Weights of a small transformer language model.
Size: 11 layers, width 64, 1 head of 32, MLP 192 SwiGLU.
Training: 110M tokens, 3370 steps.
Each number is 128 + 32 x the weight over its row's rms, rounded and kept within 0 to 255. Layers, rows and columns count from 0. Numbers have three digits each. The size before them is the row's rms in percent of the matrix's.

# layer 6 MLP up, 192x64, rms 0.172, rows 0-99, columns 0-63
096:059143117069116086108093069175105098154111137152118092126093109135129105142101075124139112172092130159100075111139132107130116137109112091122072093115085140203119116187133133185170071109134162
087:110122151144152067104084108177152111212086167123114111135158154110066151152120125145120110140138122130116140189096161088113116125196123093118133173160148143192068113085126208141136110121150124
090:151160188091104170095116069136112080096111155086127101180159105122087187146073153139125108157012142116134105174093135133110135133118112113125184125159110089078129124151116126130151117156154114
094:150106072113161136141154126174111139140090075137202137175123143075119108069143101162139084064102104103134155082162118194111078143178116080120118156137140105096086127174146111155132121131096085
111:136145095105122081153101121127142112161169134112144147143120217105122118155118126130123101113147082071162120143139140059109146119110164134083142102112077127107081077115127021080154070146095126
092:191133147144101107090139134097163099094136156096068149210097105129139131147135113113174151146113164032161110136166151142132125132157162140131141152081109148091134147175209170113109124168112157
096:163153129182129071180081164118145075202173158165149110127137121153125121108122117111101164152142164124120116102101134073079170137136169091139152080100115142099078082139140164078182106144141173
103:095102131143169096126096136090102124097195156152142143068150106176155100116090147124141086110161093116184129152072167068143136130093129129113182162212161125152131189103118105104099167115111118
099:128162180179117124116144178137150151191162131106179140133145106046122118097111135098109190202106140138153137116176139162147082125139121072111119122126151188107105127124168043124122101134102106
108:123107191102073068147147070121166124123065201128109171139152191107127141142113128144152118107144132087120079111113114107125118165133113125102121190151186091140078121162088098071132085133118106
097:111127168096150124095101109133162104103114087149108146183124091142137105158126131189142095102133125199066088194096110111101139179137141139133168138157108095150126144223161150120116113058126091
104:188131109139122170139112174093171144059165118159108168115161174138133077134165126171082107170121088108102132167148137147113106154142135094136164079149057151097121139156160079122177185159146099
103:162193161119202124138127126134193114169166105126162123154148141127134163082153104113106130143096174056153093120095141132121214126132084132113112138127055126158145092113144136171165149093099171
098:110111101112068182152128149139127092166082112079089140183097152118135162178138170095117173127079113143146123132170110119092158156133142114173094135114062117115110180075117170165166178169158094
096:126142174150172096099122072160139086159128143188092140115198118100092075132093137148111117072132093157166143119114147074108211124182105139133181114143150136133152148173076109149167102130117145
102:099165129179132169151070159195083092153165174128137125099160128140110124147128110125162119122114075115120157149167116105124158152070096121169070141092062184159139087141183087152087144124097114
104:122148097111135162155099213164066090169190090172140126085109094157106136077123162144146113089130124157102158178132099191123113122068127127129180150094097144143162118093155171088140152111150116
100:096160133123081089116100179123104109214164179076092100128155173177143145194126143126139146103060131135165104106123117150111175159105129104094126112175072101121186150111133126146130102090164135
101:150136192140108131111208161172134150121134115160100117105085113153128118128110162100139145096085109139109123200121047115116075062105110182122160089136129130108154095158094082184087156124110116
096:090201170158083201148084088149126112169095150144089169178115123107167116168166126113099115139132099089179124111141111107134122160071136134098035168159110127154126075138102131113140134146138138
095:116155142173074146090143080154111098165102101101126054201157121143093138150124162158103137156094140139158074191169158177069142139088128138126173124065119152108129111171101137120142131157106091
091:175109123126100167155122071119102184064122116117113148139124100135142158146113132173225145063114127086157083124135199098124177121164159166106139151156140116134100170121134137120140123062155086
112:077093117160152156166128145068141157092158177148114120112185098150134123130113183097154164139147158098113089206112110133154115116072138080140173145137116069129214099114152105168110101149111143
095:108113185164094108103143108131164138078106084096107152113067093179178092149093148123140098091113151140110102109158116182131099106131122153146108087186163079124100128157089162162092093170072179
095:149145169153146155083093130178134144167107105194122164104085128143181114109126106140187136171149126092139049190165130185127116172097173151104168108137182135172148126118110095147135124143170161
089:045132145135125157097145122160138139126055121086180151099108113148185157146169141148113148109114056138119086119104069146128101116114156125150107128089091140137108129157151157119101128102214203
115:165097122145136126130189129109159120122125053188148070158155143138113165101123139156188125160188149155132127128130144046146188113125093095068165153119075114170122137098142153076126125124122168
097:142107220216059190121138107114183137121170137136149094126130153114196153147138165145107114166167130176151131105110125157169155109141113124124174096127183140134107128106153152131093106166159151
094:093134130134177115103133146098089149128155064122137113108134062178144109130131105091119113100112134150147135128097103141153086153140132170093102110156157219178206114142113086150102166201092167
107:138133081167106141155111133155139079124143111064135117134116174094130111143116143180169117219140121105188146166075126108159168114054153120111151151102120149168093136067180143090126125158150172
096:140189151126128122163089125148148101139085153123070185128120108081120127118073122131124114146158105157121076147138090096117063126150174098212147145102145169091128143196136180186129097159110152
096:084164114078116100151137093137123145186087134143198131130120156151123085125118107134132047097104124104141125070160044131105170136134128178097132184104100077116161131174118129069132096098111120
109:158152116149096151128106123096103065135097177122117169063116110118134157079145114086110168164098089116081131126113119184151092217078083127139123121108173103126140161127123058125119153166136184
091:151122174151069166140122170096109151156129127115068153132105140107086058185113138090080134163151090117112177057160094118154179115113170159165125121122121172110136103115083141098148192159132114
087:103107122120100104183114164125177142162142139058127134135176159130237157133177167122153150053124076156145085149071132185108136135109112138122143143138112121097090147113101103154117099160151147
085:131171126174119140116124069153168092120171125168137152100097104055142114165160061171110169107156142133115156060177180144090099125125069096117146124148147139120119074183098151135137110100102163
103:135138184136106074122060113187117081099102124091153064227101148088138092101101023143115103146131125132166105108126150108125152140123124167126123118126156133138140130103120129161131178105157144
105:058106134195105128168168104131123170168133103143127167132085104168095185170110130167092095119185074151085110158205124177132117151120140121144108096149118153163114114151172140167113138076119106
101:147155174156146136125115091054099134179135188151152123099099114155120125134114134151122174129155110097166122121135132147154152121116114071107149127179098134128216090215153131076100184148129177
098:106117138080200146115186165095107076098147135120064142152143098161122216103102104117103140099153140091122091121100135140148133085124156089149134107124082073101112125128078147112188097068107122
090:130133162155116113165142039129131111126115138116129064174128110095200104122083125176145155143148084122072160105107121084135102127098138094157197109171168162116150165161147153174127065099129132
099:159118157119121096118138126100142089160132133204093108098156104151156141096112086113145130116124143123072115097055093093141168113069084107127184098135185142122130045166093118134155199144110133
108:187116149178177134130092080135149088077093142148179150120129135087162080094109095132162090169109141063185175093091081121145145144141132120115173106082170131119100100067117128149148116123157094
106:114127110130059129107183087159157132183067149123142109178200085175124155142142155131105123148139080117154085170109108085130166152143145162074141123157126097137120159118105160064097129062107143
094:172145131098100081060139150158085093130075135159116130073141114103180122113111131127100077139123139182141105109131094123104134115145066210129185149088127113121142126092082137132079092169098183
099:106096180092121149202087116117144142199103165078112132111183154148121111099152132099111093143138131093142120064152131136116165090173142081105130129140137142167102115090129136144148129080180034
106:110127120139090126176069137078148139127083155127172123103163074126189137109146139155121196149135038136129146160110156135128068112158121197160128145115109120119138083130151119110127041112101155
094:088078167114158148099140082157087139111119130157167119148097086106131158138126170147230099077101181156171075188085104125122161087120141098140149121151134157166138093099147097107132112081118106
101:159188176142120151077119135133141167129081159061065090191136116125138126162145085117148092135134069155130085105115143099158177154112141117084173098121110117064095113109121148106113114122140053
105:111150159139145168107129168114179160133099063157138140135163151153111133098139209105148160105163088134131144152132153134122059160158153103112112116207141158142105178134181120106130065050131121
101:097101225172097114117159095058153121163109111090116100100163140150121101113157132141174095121097081104100114091130134146144121143173047125140138134118112128126039125157130141131132104060098120
086:083158169112087170164100114090118148132185135138151110135142066136184146165137152097146146157072138179184110111152098120119077122107077081067135132089064176102116138135103083117153119159117150
093:083151081066120132122166094125114125131138120127143105149147115211192105097063168087134105076151076109100150194123131137096127116153139130131085188099102151112154166087085120103132143149075136
108:107150188131125081182117139163140088127130167111093160123086148167192110118108093116151097052136122099039104095110149151160119108184094161093140143152172118149151079120102111126092103166103136
097:113138078155163165128203114127131148143119144112099114177181070191130183098105108129118127173061097147077138115125148111168092190169149134082104138112148132137069178166107143134087122123133121
100:116138150134084145166131108113116102166122137124121123157108068116175154101174156144041126132095143191143068149193119093116179184155059118152145145128143098089142138148143152120105053147134135
111:112155120124114105097127149191161165139096194164116164173142153146174133129131109128141193121108105110138098185112086193120134196116075072134126157148140078150186136114109156192117131109126163
093:133130162143149126117065079161146123162125122138198125146126166123138165153126080149193136128114167111116164198138125181105111149139103084127117060111212135161164073141118116140140145179131085
097:158157144122126082211132155114075076104135105176115082089097148137140090093135086136203096165175138135120170138115145154116084086119085153144140129152126153086140105076155112089161169143138178
095:115093181138100091105133108183147148108130104139144126135112114145059129078121124131093134125141134078175081121106176111106188112176135172164092186078142147164135141184080071109082095096105143
099:136151152132102130174162132157149131183146116104059156155110076151187115116130202145176138134147088143102105155091181111167108119089133127096128078127159121146051103150130146073122178097150171
113:090118084095126096079117095153090095137152124143075156132117114116124120104164192116107214117126164173133110169158109050109103096107095149111130106092132098167141124164101082114143177196108157
101:134165112167119157121097106080174126189109147127100148138109140111113089139140051129142105183095057158151113116118175143165090086188099132133120119096114152133083085191103110108117168069165129
098:062106149146148145135133161106110058080186105115113101131180086137165128165147118150077129112131136087130122150145216126087073119129095173083124145164122076110146084129160146079168111130106154
104:119161098084123062166145170218120077101139082148176153166119137161174148160115143102142153143118114162144139074116128168126171075117110125171102160119100162154144121060132077125114169143154116
100:127088101110086133156075108101109156152156150131179169102145146097147182127132130163130175124109125086132147147087100119117146208138109144112101119191115103139047091140134084054128162069099129
108:152111156091118149117175159140171117104113142121138168122127065188105133114062141146171085164043090132064136143107095148148087124081134106126123068126114161091117168103105130199154131125155142
098:109141122154160120099030127141114117139174121153147143128136136166114099139125090179146097111165133183067136104104136056160152130135111150132081150108160117081075054173147179115135130095151085
104:078160110079138114210134137147174109164132037109103141158178107082120143148133111112147140125156068186093141135156189184103120088104182103091108151127144123155149104112114122127123177130129139
103:119125106231165098144115076160122130109128141109109150114120100105078115157086110151177105103183138099173133123098101149169131181107134138116106115127163085085119068144106201078121159130101081
108:060131109107076130123064115115148107144099161098113153125142125133147114109149101151079140208081124153152076125150150125104056216142127078126116090089161100132102121134164148136132125161174177
093:088126120089123125096117148092145105131199072083068139136168095145191144160139185106064118164072114110098126101110097145133096107131191106116108129182100169083164161083117128121136132162130149
094:122130134116132130196048129119081142097157128133159106088125101103114134114176114085129157083131121218161109150141120146097123162110103139196169144152107116157142122064066101070124152099120167
104:124098144146109161072212167127152120082196121140131095176081166119105090097155139149143153145133166125161091142173150052104158167100150127112128153101126162183070114143129106142153088139107093
100:141140121150082204087165103117104147134129074128128168159092180135159171126176165119127121142145120177149088136166092075140136154128124131093125145073179151145096100064133207144099081141114107
098:137190129163128098181118114126145148094131155143169175082166148158137106098204119145166113077130109138084113092123144161134095110185147187118125060120183172150125063127079159106154139120126138
098:147129151141114173146108059103164114122156186151153120180110100112143088083143111146102145121143124079133147171114128093128181070163144172138162090102197095173136126135128115084157126057078088
079:092150172132075150141148142133132128048158137102120121156180153085086118080180132074063153134078070172115144161132101120091091134115176138155088135117138154176125184103152139111106154089122107
098:141150097143144120102169085155169121115108084100130115127160123145121030177120129135128144068166075187169135076161104076108121103096116158139149137091103153155085096120157100059100144125121171
096:105095146143147138082117148117140108125171119135203138183128123100134162115194119131177166162087112071127078198115233122121144139133129152148171138094103146143118138137125106158093096185110143
101:080134141075151101185132086169173112154154139046156122095132082147174128148158122116115147126219176146176099127126110200131105132135112153161102189172098139144110109157142133122162111122120145
092:155166167080141106095156142073139143154113107108161144163167163146161106119058161135132170163184128113127162216134125132155146128118091107115129104186130116050118104087157090071090116129147131
098:130133185103175084168127074173097107209155109078104181124167144194147147122139088123136089101143112128043136154122175144126135156145123110107137125140157079147097100125088123106142186103140136
099:146115098126162120153127139122153095078157141194151195114112112092128111114116106097118112107113159183113164181154126109132110127070177102082129155141127193100146120138061145129130152177037086
095:150197091113089126085146107173087085136127133141146142103095090160097097093149125113124111080138105119043109115172142139132136217108066119100184127096091124125099138102176118143115165136175131
105:097105071116159130116067154087186139139182175095054131154081044104133141144181095106103100111138140195139136150118154151143097176117179108155112113133132121079127126122098165144147148147145145
103:145189131214172149159118170088106131161130101106148127115107157094057106104142122132084104100103134167107144071157111041096124093148099118134126110091121117135103177154147163150166119183103151
100:156181098156098137123150147138032147114079176191110123157136103121088111133114148125111148122047109145117145069134126151157111112141139156088165153060109190137183114143156121124099090095148118
097:180155088239116142161052131175161180065200140128134136145104136123150114136150134115095181135142109140136143121127178143150154111135164130170111152142125074172133107087121100100117148115148125
095:158131157121153088167184028121162077121142142137139172153131093109138126151147120107146171094134210130148140134125113115158135145168179112127140051140087103146096129132112139131154207095102095
101:109161115176156140120087157135150113135215193150104143169140151152113099153124108114134127178127114119080148153130188153124046129107152137154155098185108150066155135151101174188143161112134096
095:177112098141081119150148127136110129134122148138068128109130156097050120183100099139136147147104092165165161026191124069146103123107161117176174097157122146088151090114180122143115125123141150
104:086187139060205135108127165138092134117124072101126121138112132129101061071122118149154150175205100126143136087136135120115172162117086144106096107154160161160135182123125094133128091190141137
095:110161141085092107153076155174174131160144111116074127103117167150153178179089179122128142111123159108120149123125096124127076093104108159083031155192114111144157154108128090139129108088126074
094:062129104110121189070119118105141130139187119124074166119122133174184098160133123119146149118127066174120137155138143142123130148134150097109183139121072214070110131157089160057140134113128125
097:142085110055108159180147191126153169119138187125116118145133101132215097100138109127157107171082105076063138139110113138139113127177091143100153129162071150120115123099101138115101171110178108
092:123149152176200165080107111147114126124167171158143077119114116153103143106168166162077091156071166161191148137159130118134141152095141095197122101096121162166102113090135191107157092107115145
103:112101145158126027116173143192174103112100123157076171103119145140115161172146113113089147144160172151079117124173125146111143157131057112174106181140119131132146069111126125127123109102111063
108:150094161193114127152082147059146152194138095131154157111090150179112095141146117114118157101104120142177092084120128146119161204183131139131088113111121131192130091178120175106121077089131121
094:090122109133138122070158140165083096092097114106117112102158202061119086156179084130160115127123102204094167137106119137146175163103125153112118098090145160126121032136113107156118097111116116